{
  "num_hidden_layers": 14,
  "hidden_size": 64,
  "num_attention_heads": 2,
  "num_key_value_heads": 2,
  "head_dim": 32,
  "intermediate_size": 256,
  "vocab_size": 8192,
  "hidden_act": "relu",
  "norm": "layernorm",
  "norm_place": "pre",
  "norm_eps": 1e-05,
  "positions": "rope",
  "rope_theta": 10000.0,
  "rope_fraction": 0.5,
  "qk_norm": false,
  "attn_scale": 0.177,
  "bias": "none",
  "tie_word_embeddings": false,
  "parallel_block": true,
  "init": "normal",
  "init_std_qkv": 0.0634,
  "init_std_o": 0.0,
  "init_std_up": 0.0634,
  "init_std_down": 0.0,
  "optimizer": "adamw",
  "learning_rate": 0.00578,
  "lr_mult_o": 0.996,
  "beta1": 0.9,
  "beta2": 0.95,
  "lr_head": 0.0128,
  "max_grad_norm": 1.0,
  "warmup_steps": 220,
  "schedule": "wsd",
  "decay_fraction": 0.805,
  "decay_shape": "linear",
  "final_lr_fraction": 0.05,
  "batch_tokens": 16384,
  "max_seq_len": 256,
  "doc_mask": true,
  "train_tokens": 81630000,
  "max_steps": 4983,
  "dataset": "wikipedia_en"
}
Each number is 128 + 24 x the weight over its row's rms, rounded and kept within 0 to 255. Layers, rows and columns count from 0. The size above them is the row's rms in percent of the matrix's.

# layer 6 MLP down, 64x256, rms 0.258, rows 0-63, columns 0-63
size [ 96  92  89 102  91  93  96  94  96  94  84  83  97 104  88 102  99 130  96  90  87  94 114  94 100  91  94  81  94 102 145  96  98 100  94  85 134  99 112  86  83  88 107  96 100 102 113 109 111  97  93  93 122  94  97 100 105 148  94  89  99  94  95  99]
[[131 128 153 186 122 114 136 128 126 164 169 113 101  93 167 114 122 134 129 127  91 130 135 116 165 121 134 116 107 104 121 126 180 107 115 156 118 134 137 139 136 111 168 177 198 124 112 120 109 128 173 125 120 131 117 142 110 114 123 181 136 114 136 156]
 [121 124 117  63 146 150 137 125 129 138 135 102 154 138 133 113 110 123 191 126 123  94 139 122 104 121 156 120 181 143 116 127 132 129 118 156 141 121 125 125 143  86 159 116 181  91 153 132 129 137 138 116 136 114 131  96 174 140 114 144 131 130  88 177]
 [ 87 132 109  95 167 129 134 118 117 114 117 118 116 183 126 125  83 131 104 138  91 102 147 147 149 115  84 159 156 143 147 120 163 166 171 134 119 158 132 172 161 128 119  89 163 115 163  87 152 131  68 120 144 131 173  97  72 138 120 104 127 108 136 103]
 [128 127 148 119 129 147  98 136 121 176 114 111 138 105 138 162  88 118 101 126 126 147  96 138 122 127 105 135  71 114 127 129  91 142 144  97 141 135 124 149  95 110 142  87  32 116 135 109 131 134 139 134 146 122 143 162 134 131 111  88 111 171 132 126]
 [137 117 123 192 170 122 136 130 138 142 174 119 149 195 138 150 109 120  98 135 161 132 140 138 149 112 134 116 164 120 156 147  85 135 146 115 123 152 139 119 113 118 138  99 102 129 119  93 113 135 183 134 104 114 120 141 142 124 120 158 135 126 129 111]
 [115 151 187  85  83 144 112 136 139 135  85 186 134 144 156  82 150 116 183 114 120 113 131  82 121  96 140 146  94 121 128 159 175 164 101 131 141  93 137 105 107 115 110 119 121  81 139 137 147 128 167 116 125 103  98 103 140 152 129 177 100 111 146 155]
 [128 124 127  80 144 210 160 130 132 117 149 141 113 108 161 116 157 175 136 120 108 117 122 156 151 143 102 126 115  82 116 112 172 163 117 151 131 146 126 199  78 133 132 121 215 124 135 159 130 128 150 124 127 118 146 109 164 153 128 127  98 130 159  97]
 [113 113 121 149 121 115  81 130 118 119 111  93 152 138 114 163 104  91 124 128 144 164 151 104 116 145 126 113 127 135 133 108 111 142 136  89 117 113 127 136  76 136  94  98 135 150  80 125 146 120 156 126 101 118 102 106 124 136 108 102 169 125 143 107]
 [128 134 114 154 107 118  58 130 124 136 108 152 167 146 131 126 136 101 141 123 157 100 131 117 120  96 130 137 137 169 113  88 185 119 136 128 128 111 132  88  86  97 126 139 121 107 120 116 110 127 157 116 107  79 112 135 167 110 143 107 119 147 108 138]
 [159 136 126  65 153 100 164 122 136 106  74 130 145 134 125 137 107 160 144 134 124 141 167 175 119 119 124 159 138 120 143 120 147 131 115 131  78 181 132 145 152 127 105 122 175 110 168  99 140 134  44 127 137 169 129 123 156 131 171 116 117 166 131 149]
 [142 126 134 110 115 112 119 110 135 162  52  87  22 107  96 109 105  95 165 115  56 116 125 121 121 110 125 120 130 120  98 139 117 113 103 155 138 143 140 151 159 144 130 132  78 191 152 104 102 127 133 129 118  93 148 139 120 142 121 106 138  96 130 130]
 [191 151  90 112 148 107  96 130 131 130 164 146 127  97 131  77 114 178 112 136  78 141 128 173 125 130 120 171  92 154 108 137 116 129 101 136 120 150 131 137 121 138 157  99 108 122 168  89 131 135 158 124 153 151 177 165 122 110 169 112 158 132 156  76]
 [ 79 152 171 149 138 111  78 139 131 121 122 110 112 128 147 164 127 133 116 122 114  99  64 143 137 117 130 109 123 134  98 140  96 125 147 149 159  98 123 141 135 132 106 164 115 144 109 111 143 126 138 129 104 121 108 180 138  91 109 109 111 137 152 152]
 [107  92 131 128 106 121 128 126 123 102 128 113 120 133 165 158 172 119 149 126 158 124 137 151 132  96 106 107 139 154 112 120 109 129 133 102 126 132 125  89 191 138 112  79 112 130 164 110 119 128 192 117 159  86 142  97 106 111 123  91 149 106 103 150]
 [133 155 144  92 146  48 157 126 121 163 149 113 117 124 124 162 113 137 117 145 159 125 135 152 111 119 143 106 111  91 128 140  64 101 117 116 107 130 135 108 110 125 154 151 136 142  98 107 118 132 169 136 114 104 151  95 110 130  99 107 104 103 101 124]
 [ 97 105  95 110 140 129 100 128 129  92  58 154 147 171 130 100 110 103 126 133 101 121  85 143 130 135 150 130 119 118 127 160 106 121 136 132 126 138 131 131  76 164 114  92  61 117 133 181 133 128 128 123 126 160 143 159 145  87 127 135 136 162 141 100]
 [ 83 135 153 164 149 218 232 136 108 106  94 149 160 157 115  78 142 108  74 152 136 130 133 121 177 113 148  86  97 142 137 152 107 148 152 102 119 162 121 110 154 117 164 128 141 108 131 151 152 139 180 139 129 143 138 149 148 166 123 137 125 142 143 109]
 [148  74 102  94 117  65 188 128 124 126 110  50 147 150 124 150 128 141 128 137 169 139 107  97 114 131 135 115 135 150 148 106  82  61 117 102 118 107 124  87 143 123  98 181 147 112 133  74 129 133 152 129 121 124 117  95 157 133 164  93 141 139  98 118]
 [124 132 131 147 108 110 130 122 121  84 105 105 112 177 112 104 126 100  99 129  64 157 138  93 146 145 121 122 118 142 104  92 143 148 130  75  96 105 126 132 136 145 133 144 103 118 124 126 124 129  62 127  99 134 136 146  90 153 112 145 139 123 149 106]
 [111 125 123 151 192 142 144 126 129 131  87 104 126  53 112  86 108 138 130 136  75 135 136 142 119 143 147 157 127 115 135 154 166  97 125 151 125 176 135 144 105 108 159 173 176 132 155  95 186 128  77 129  97 173 144 130 111 123 122 143 149 122 134 145]
 [165 152 146 149 110 109 183 126 128 124 145 150 134  79 142 177 126 130 146 122 104 111 140  99 107 156 142 140 127 141 120 130 115 136 116 116 143 116 130 115 136 134 138  92 140 159 145 136 130 134 137 126 167 203 103 132 116 100 117 154 126 104 177 163]
 [ 98 174 143 163 122 102 128 121 133 128 175 137 113 175 116  89 164 122 151 133  72 147 115 138 129  77 122 134 121 107 140 166 107  96 137  72 112 155 126 145 166 106  99 142 159 144 145 115 172 124 125 134 142 132 124 104 140 150 127 155 135 131 113 138]
 [157 139 153 140 167 195 161 116 133 114 117 138 100  70 141  91 136  99  98 129 105 116  95 153 124 131 111  98  88 118 123 122 164 156 133 135 139 172 147 137 142 185 124  77 169 122 140 159 139 124 131 134 128 145 137 147 124 138 179 148 125 123 142  93]
 [138 109 165  91  91 126 137 142 131 171 165 111 124 112 154 149 134 153  89 100 153  95 182 121 120 120 119 101  98  96 100 107 153 120 132 124 113  97 127 113 128 118 156 150 126 123  89  83 101 125  91 122 132 150 116 132 130 128  94 105 145 158  73 106]
 [122 125 148 165 152  90  99 127 122 127 144  74 107 135 132 134 170 109  87 141 105 155 112 153 145 141 120 111 135 119 162 111 137  94 126 111 108 151 131 110  78 131 164 155  23 129 139 112 124 129 146 131 107 115 121 138 127 133 144 111 102 119 120 129]
 [166 137 108 104 159 162  99 132 121 139 119  88  72 131  90 119 155 117 116 133 153  86 156 145  80 143 140 120  69  93 157 132 156 116 119 149 132 124 120 115 126 112 137  76  96 163 119 159 102 117 132 132 138 182 132 110 144 142 142 112 100 103  98 148]
 [113 108 103 137  92 115 139 130 136 139 133 129 139 132 125 119 164 122 137 106 148 127 125 100 119 127 172 156 133 118 161  91 110 111 150 103 122  82 135 100 134 130 112  54 126 127  91 130  91 127 148 128 123 108 115 157 129 123 121 139 130 143 142 156]
 [159 127 125 126 186 140 164 133 123 120  76 124 133  92 178 139  91 165 117 129 120 168  89 171 139 181 138 136 170 153 131 138 133 132 148 137 122 184 140  52 131 127 131  99  88 127 185 101 152 126 103 125 124 119 180 125 115 141 104 156 107 122 168 154]
 [129 112 111 146  91 122 116 127 123 120 115 143 160 136 133 114 152 138 104 136 130 115 164 115 148 158 112 172 158 142 126 150 129 101 110 173 160 118 113 149 167  57 157 121 134 180 103 118 127 131 149 131 151 133 157  97 152 141 141 113 113 118  94 153]
 [142 137 118  52 112 179 131 126 144 146 127 137 144  98 155 111 167 141 138 127 130 135 139 136 124 159 144 170 148 117 154 136 168 150 128 143 140 131 133 110 169 108 147  62 150 104 133 171 129 121 186 122 138 108 136 114 103 125 104 132 117 112 120 130]
 [109 121 133 126 151 161 157 127 121 140 155 135  93 150 171 105 104 124 126 139  97  93 131 172 130 139 155 134 116 120 119 162 148 147 130 160 155 157 131  90 105 146 122 180  96 178 151 159 143 130 141 130 130 139 165 178 142 161 128 114 120 172 154 128]
 [145 159 120 128 123  68 154 130 121 159 168 123 144 125 142 110 110 188 131 112 165 159 134  77 138 156 117 162 113 127 138 120 134 123 134 125 105 110 120 135 118 111 111 121  69 107 108 107 153 132  58 124 150 134 104 139 125 142  99 160  90  96 108 142]
 [105 137 161  84 150 107 121 126 126 135 104 107 129 163 113 169 177  95 133  97 224 164 101 125 121 149 110 127 131 147 126 138 111 122 138 137 157 139 114 172 141 148 138 190  96 129 118 135 153 134 115 131 137 108 148 153 131 126 102 143 123 135 131 166]
 [144 155  99 146 181 119  80 123 128 150 116 134 141 107 152 150 113 189 119 151 138 146 141 144 138 162 140 132  96 144 126 123 130 137 123 156 167 128 126 167 181 133 128 151 104 144 178 108 142 138 154 128 123 145 151 115 137 146 188 144 170 125 136 119]
 [119 120 135  84  94 127 138 116 124 125 133 125 135 132 124 153 109 109 113 127 152  85 105  78 130 140 149 138 136 119 132 137 118  84  99 101 167  88 128 142 103 125  97 231 216 116  98 115 122 128 133 118 143  81 108  93 106 144 165 142 152 153 149 107]
 [ 91 145 127 136 135 169 105 131 125 135 148 167 109 126 119 124 113  89 120 127  64  85 126 128 120  88 134 110 167 103  98  92 144 173  69 138 105 132 110  81 136 128  83  80 169 165 131 118 125 121 136 129  79 141 127 108 133 116 133  87 116 138 135 103]
 [115 127 153 170 136 150 121 130 127  80 143 151 139 121 122 136 125 120 136 137 114  94 100 150 118  86 115  98 115  81 121 142 129 143 142 150 139 137 134 112 132 135 131 160 118 137 159 154 131 126  89 126  78  90 107 130  67 134 136  86 129 103 137 117]
 [138 118 103 135  97 137 159 124 135 142 126 157 142 125  76 162 121 158 141 125 125 119 120  89 112 148 150  94 114 117 133 131 136 128  82 137 115  87 136 133 120 151 141 176 112 114 115 125 134 125 197 133 119 148 107 129 117  91 138 138 158 129 147 113]
 [112 139  99 180 107 175 143 113 129 115 167 141 159 163 121  55 136 130 129 124 147 169 105 106 131 113  90 127 165 161 132  85  70 124 121  96  91 117 113  97 101 153 102 156 122  73 122 158 107 123 129 126 132 117 118  87 137 100 155 115 130 138  98 130]
 [146 141 140 153 133 108 141 128 136 139 162 170 154 153 164 162 110 145 109 117 117 172 135 133 126 120 120 109 115 127 112 150 152  94 112 133 130 134 130 147 140 167 113 121 114 152 129 122 110 131 211 132 145 137 122 133 108 126 141 157 123 126 114 179]
 [ 82  99 138  90 139 135 163 125 139 101 132 175 185 127 127  85 106 114 122 117 163 131 130 130  84 130 113 121 123 127 150 139 166 135 111 109 103 121 137 155 116 110 159 157 130  85 138 128 117 121 128 121  87 130 134 109 126 124  80 125 126 116 136 136]
 [ 94 122 121 165 133 103  96 128 126 108  58 176 123  98 141 103 163 147 137 138 171 168 103 131 101  94 148 155 131 114 128 117 111 121 138 134 152 159 118 151 112 155  81 132 102 131 115 113 115 127 146 111 121  79 163 132 108 153 130 140 133 139  94 127]
 [128 160 123  79 110 132 102 123 131 125 163 196 110  78 105 132  92  99 122 123 119 127 161  81 119  84 142 172 105 128 113 106 143 125 109 128  93 105 135 133  52 112  81 115 122 127  90 156  97 125 184 126 126 133  82 150 102 110  87 147  96 137 156 137]
 [137  79 116 112 121 115 150 129 122  86 140 115 111 114 100 128 156 116 147 146 154  86 132 103 119 118 115  91 153 164 134 125 184 155 132 111 101 116 131 119 148 157 115  81  72 122 112 182 100 126 163 122 163  89 140 153 112 121 133 109 115 142 123  97]
 [133  80 157 131 123 165  95 128 123 135 138 140 106 159  79 175 140  75 162 126 116  86 125 120 101 119 123 109 139 132 138 139 147 136 127 137 126 127 119  96 122  86  99 139 116 102 156 145 137 129 110 121 144 106 102 109 137 117  90  97 189  59 142 129]
 [ 97 139  99 177 126 172 103 134 129 120 156  89 143 126 119 107 105 116 119 118 111  79 141 147  91  89 134 109 146 133 106 156 138 115 146 152 107 132 133 185 138 124 186 167 124 152 115 139 140 127  41 141 131 153 126  71 154 106 165  94 134 127 124 120]
 [158 148 140  78  86 140  95 128 129 135 121 127 104 151 101 143 182 125 190 144 149 169 159 107 181 139 107 114 129 118 118 147 102 182 132 130 131 102 142 127 141 110 164  89 147 120 119 167  91 126 149 121 123 141 111 120 121 107 112 133 137 115 114 109]
 [130  90  99  92  88 176 126 131 127 123 149 159 146  71  98 187 140 151 128 125 179 127 135 113 152 124 111 156 184 146 132 157 129 119  99 112 135 102 129 130 172 129 118 127 131 125 115 145 133 131 179 134 117 119  83 115  86 107 138 145 135 136 124 167]
 [111 171 132 142 164  95 150 131 128  89 146 105 141 111 130 119  86 112 153 138 140  92 143 149 117 126 160 136 166 106 128 109 131  93 129 175 136 136 115 120 137 146 158 133 167 100 135 109 114 128  74 141 130 105 114 153 120 107 106 113 102 119 116 173]
 [128 105 123  68 141 131 110 131 143  99 124 112 127 106 118  97 122 148 141 125 128 125 112 142 146 117 134 121 147 138 136 156 118  89 134  84 152 132 125 174 175 171 138 150 130 109 138 122 160 129 119 140 136 144 114 159 119 164 172 117 113 151 123 106]
 [128 118 112 186 133 130 186 133 124 143 119 158 148 145  89 147 158 157 123 137 156 144 100 130 142 118 144  69 107 136 109  84 130 149 143 113 139 142 131  96 115 147  89 105 168 144 154 156 143 123  73 126 101 144 117 105 119 107 154 134 146  84 132 158]
 [142 160 108 105 124 175 139 124 123 138 168 103 129  91 112  70  77 161 130 129  88 114 146 151 168 144 139 153 125 135 134 126 133 133  91 160 117 146 135 150 137  95 118 136 190 150  94 134 103 132  68 128 131 143 148 110 137 127 113 140 155 132 134 103]
 [124 129 123 115  88  66 132 124 120 123  92  91 134 151 125 156 168 106 123 119 154 140 134  91 110 130 108 125 153 208 122  86  71  89 112 114 111  94 128 155 158  94 131  82 130 106 101 113 101 127  83 126 146 150  94  77 182  98  96 123 143 125  94 118]
 [109  99 102  91 100  89 112 129 124 133 131 149  91 144 115  83 117 172 130  95 147 145 119 100 147 153  98 136 140 118 143 129 124 128 181 107 133  79 126 102 128 143 175 130 166 134  84 133 119 135  81 123 146 163 124 148 122 156 111 119 118 126 118 121]
 [119 105  85 113 126 124 123 130 130 155 151 167 124 126 131 134  92 185 135 145 119 149 122 128 135 110 154 136 119 135 127 125 113 136 176 142 119 125 133  98 187 119  93 139 131 110 113 104 106 127 153 117 154 182 130 124  97 132 127 171 155  73 149  92]
 [156 146 124 122 118  94 126 126 136 107  98 130 169 129 142 152 197 129 110 112 160 143 118 123 120 137 106 140 172 160 138 123 110 164 153 142 131 103 129 120 177 121 151 149 169 142 121 102 136 132  76 133 168 154 111 146 108 124 118 154 125 103 101 130]
 [122 120 156 144 114  73 188 133 122 135 167 126 115 117 152 110 149 143 152 103 176 148 150 103 143 163  93 103 105  75 115 136 110 125 118 161 142 107 121 154  85 144  86 149 106 138 119 151 101 130  46 134  96 127 110 112 132 148  86 110 117 112 103 120]
 [152 145  99 135 157 154  53 130 123 104  99 137 131 103 171 125 118 130 127 135 157 108 111 161 140 136 166 145 136 141 119 147 143 174 155 149 164 178 129 121  93 129 111 106 114 187 159 170 156 128 129 130 141 113 190 133 152 155 173 145 132 136 142 118]
 [142 128 175 135 122 178 112 139 118 142 148 170 116  98  94 166 136 122  95 115 102 118 161 106 136 124 119 129 139 147 118 103 168 115 126 147 128 101 137 139 172 123 133 142 117 140 106 132 138 125 177 128 117 107 111 130 113  99 115 136 164 140 140 122]
 [116 123 169 193 110  92  89 132 128 162  89 122  99 147  88  95 119 101  99 127 106 144 129 117  97 160 133 143  85  65 147 119 109  96 140 120 130 112 123 184 149 102 148 174 161 134 123 116 120 112 167 124 135 152 132 136 129 106 139 123  99 110 140 155]
 [165 153 131 131 142 126 190 120 120 124 127  92 107  91  95 154 129 172 159 136 126 123  83 136 144 158 134 132 176 133 108 115 118 112 112 124 137 137 115 129  56 146 150 182 123  99 143 122 133 128  78 136 106 131 130 152 158 137 103 141 101 139 126  85]
 [146 103 136 166  97 139  92 125 131 162 205 107 147 132 138 142 142 111 118 142 101 133 138 136  93 116 117 114 149 189 157 129 132 163 135  81 161 124 128 112 113 131 124  77  95 138 140 137 146 126 154 132 138 106 123 138 134 121 155 103 127 161 147 105]
 [162 114 162 114 143 119 184 127 132 118 106 113 152 165 151 149 117  81 130 134 121 171 144 109 144 129 110 144  92 115 123 126 120 143 123 123 107 133 129 102 144 131 107 125 178 142 115 155 141 132  67 146 141  94 140 131 143 115  97 131 132 173 136 177]
 [100 144 112 187 107 115  49 129 127 118  88 132 108 141 171 139 138 104 102 126  77 138 133 159 143 125 142 113  72  72 122 137 111 122 139 138 149 142 123 115  98 171 142 130  92 139 140 126 138 128 120 116 126  72 127 149 122 175 187 129 109 127  83 130]]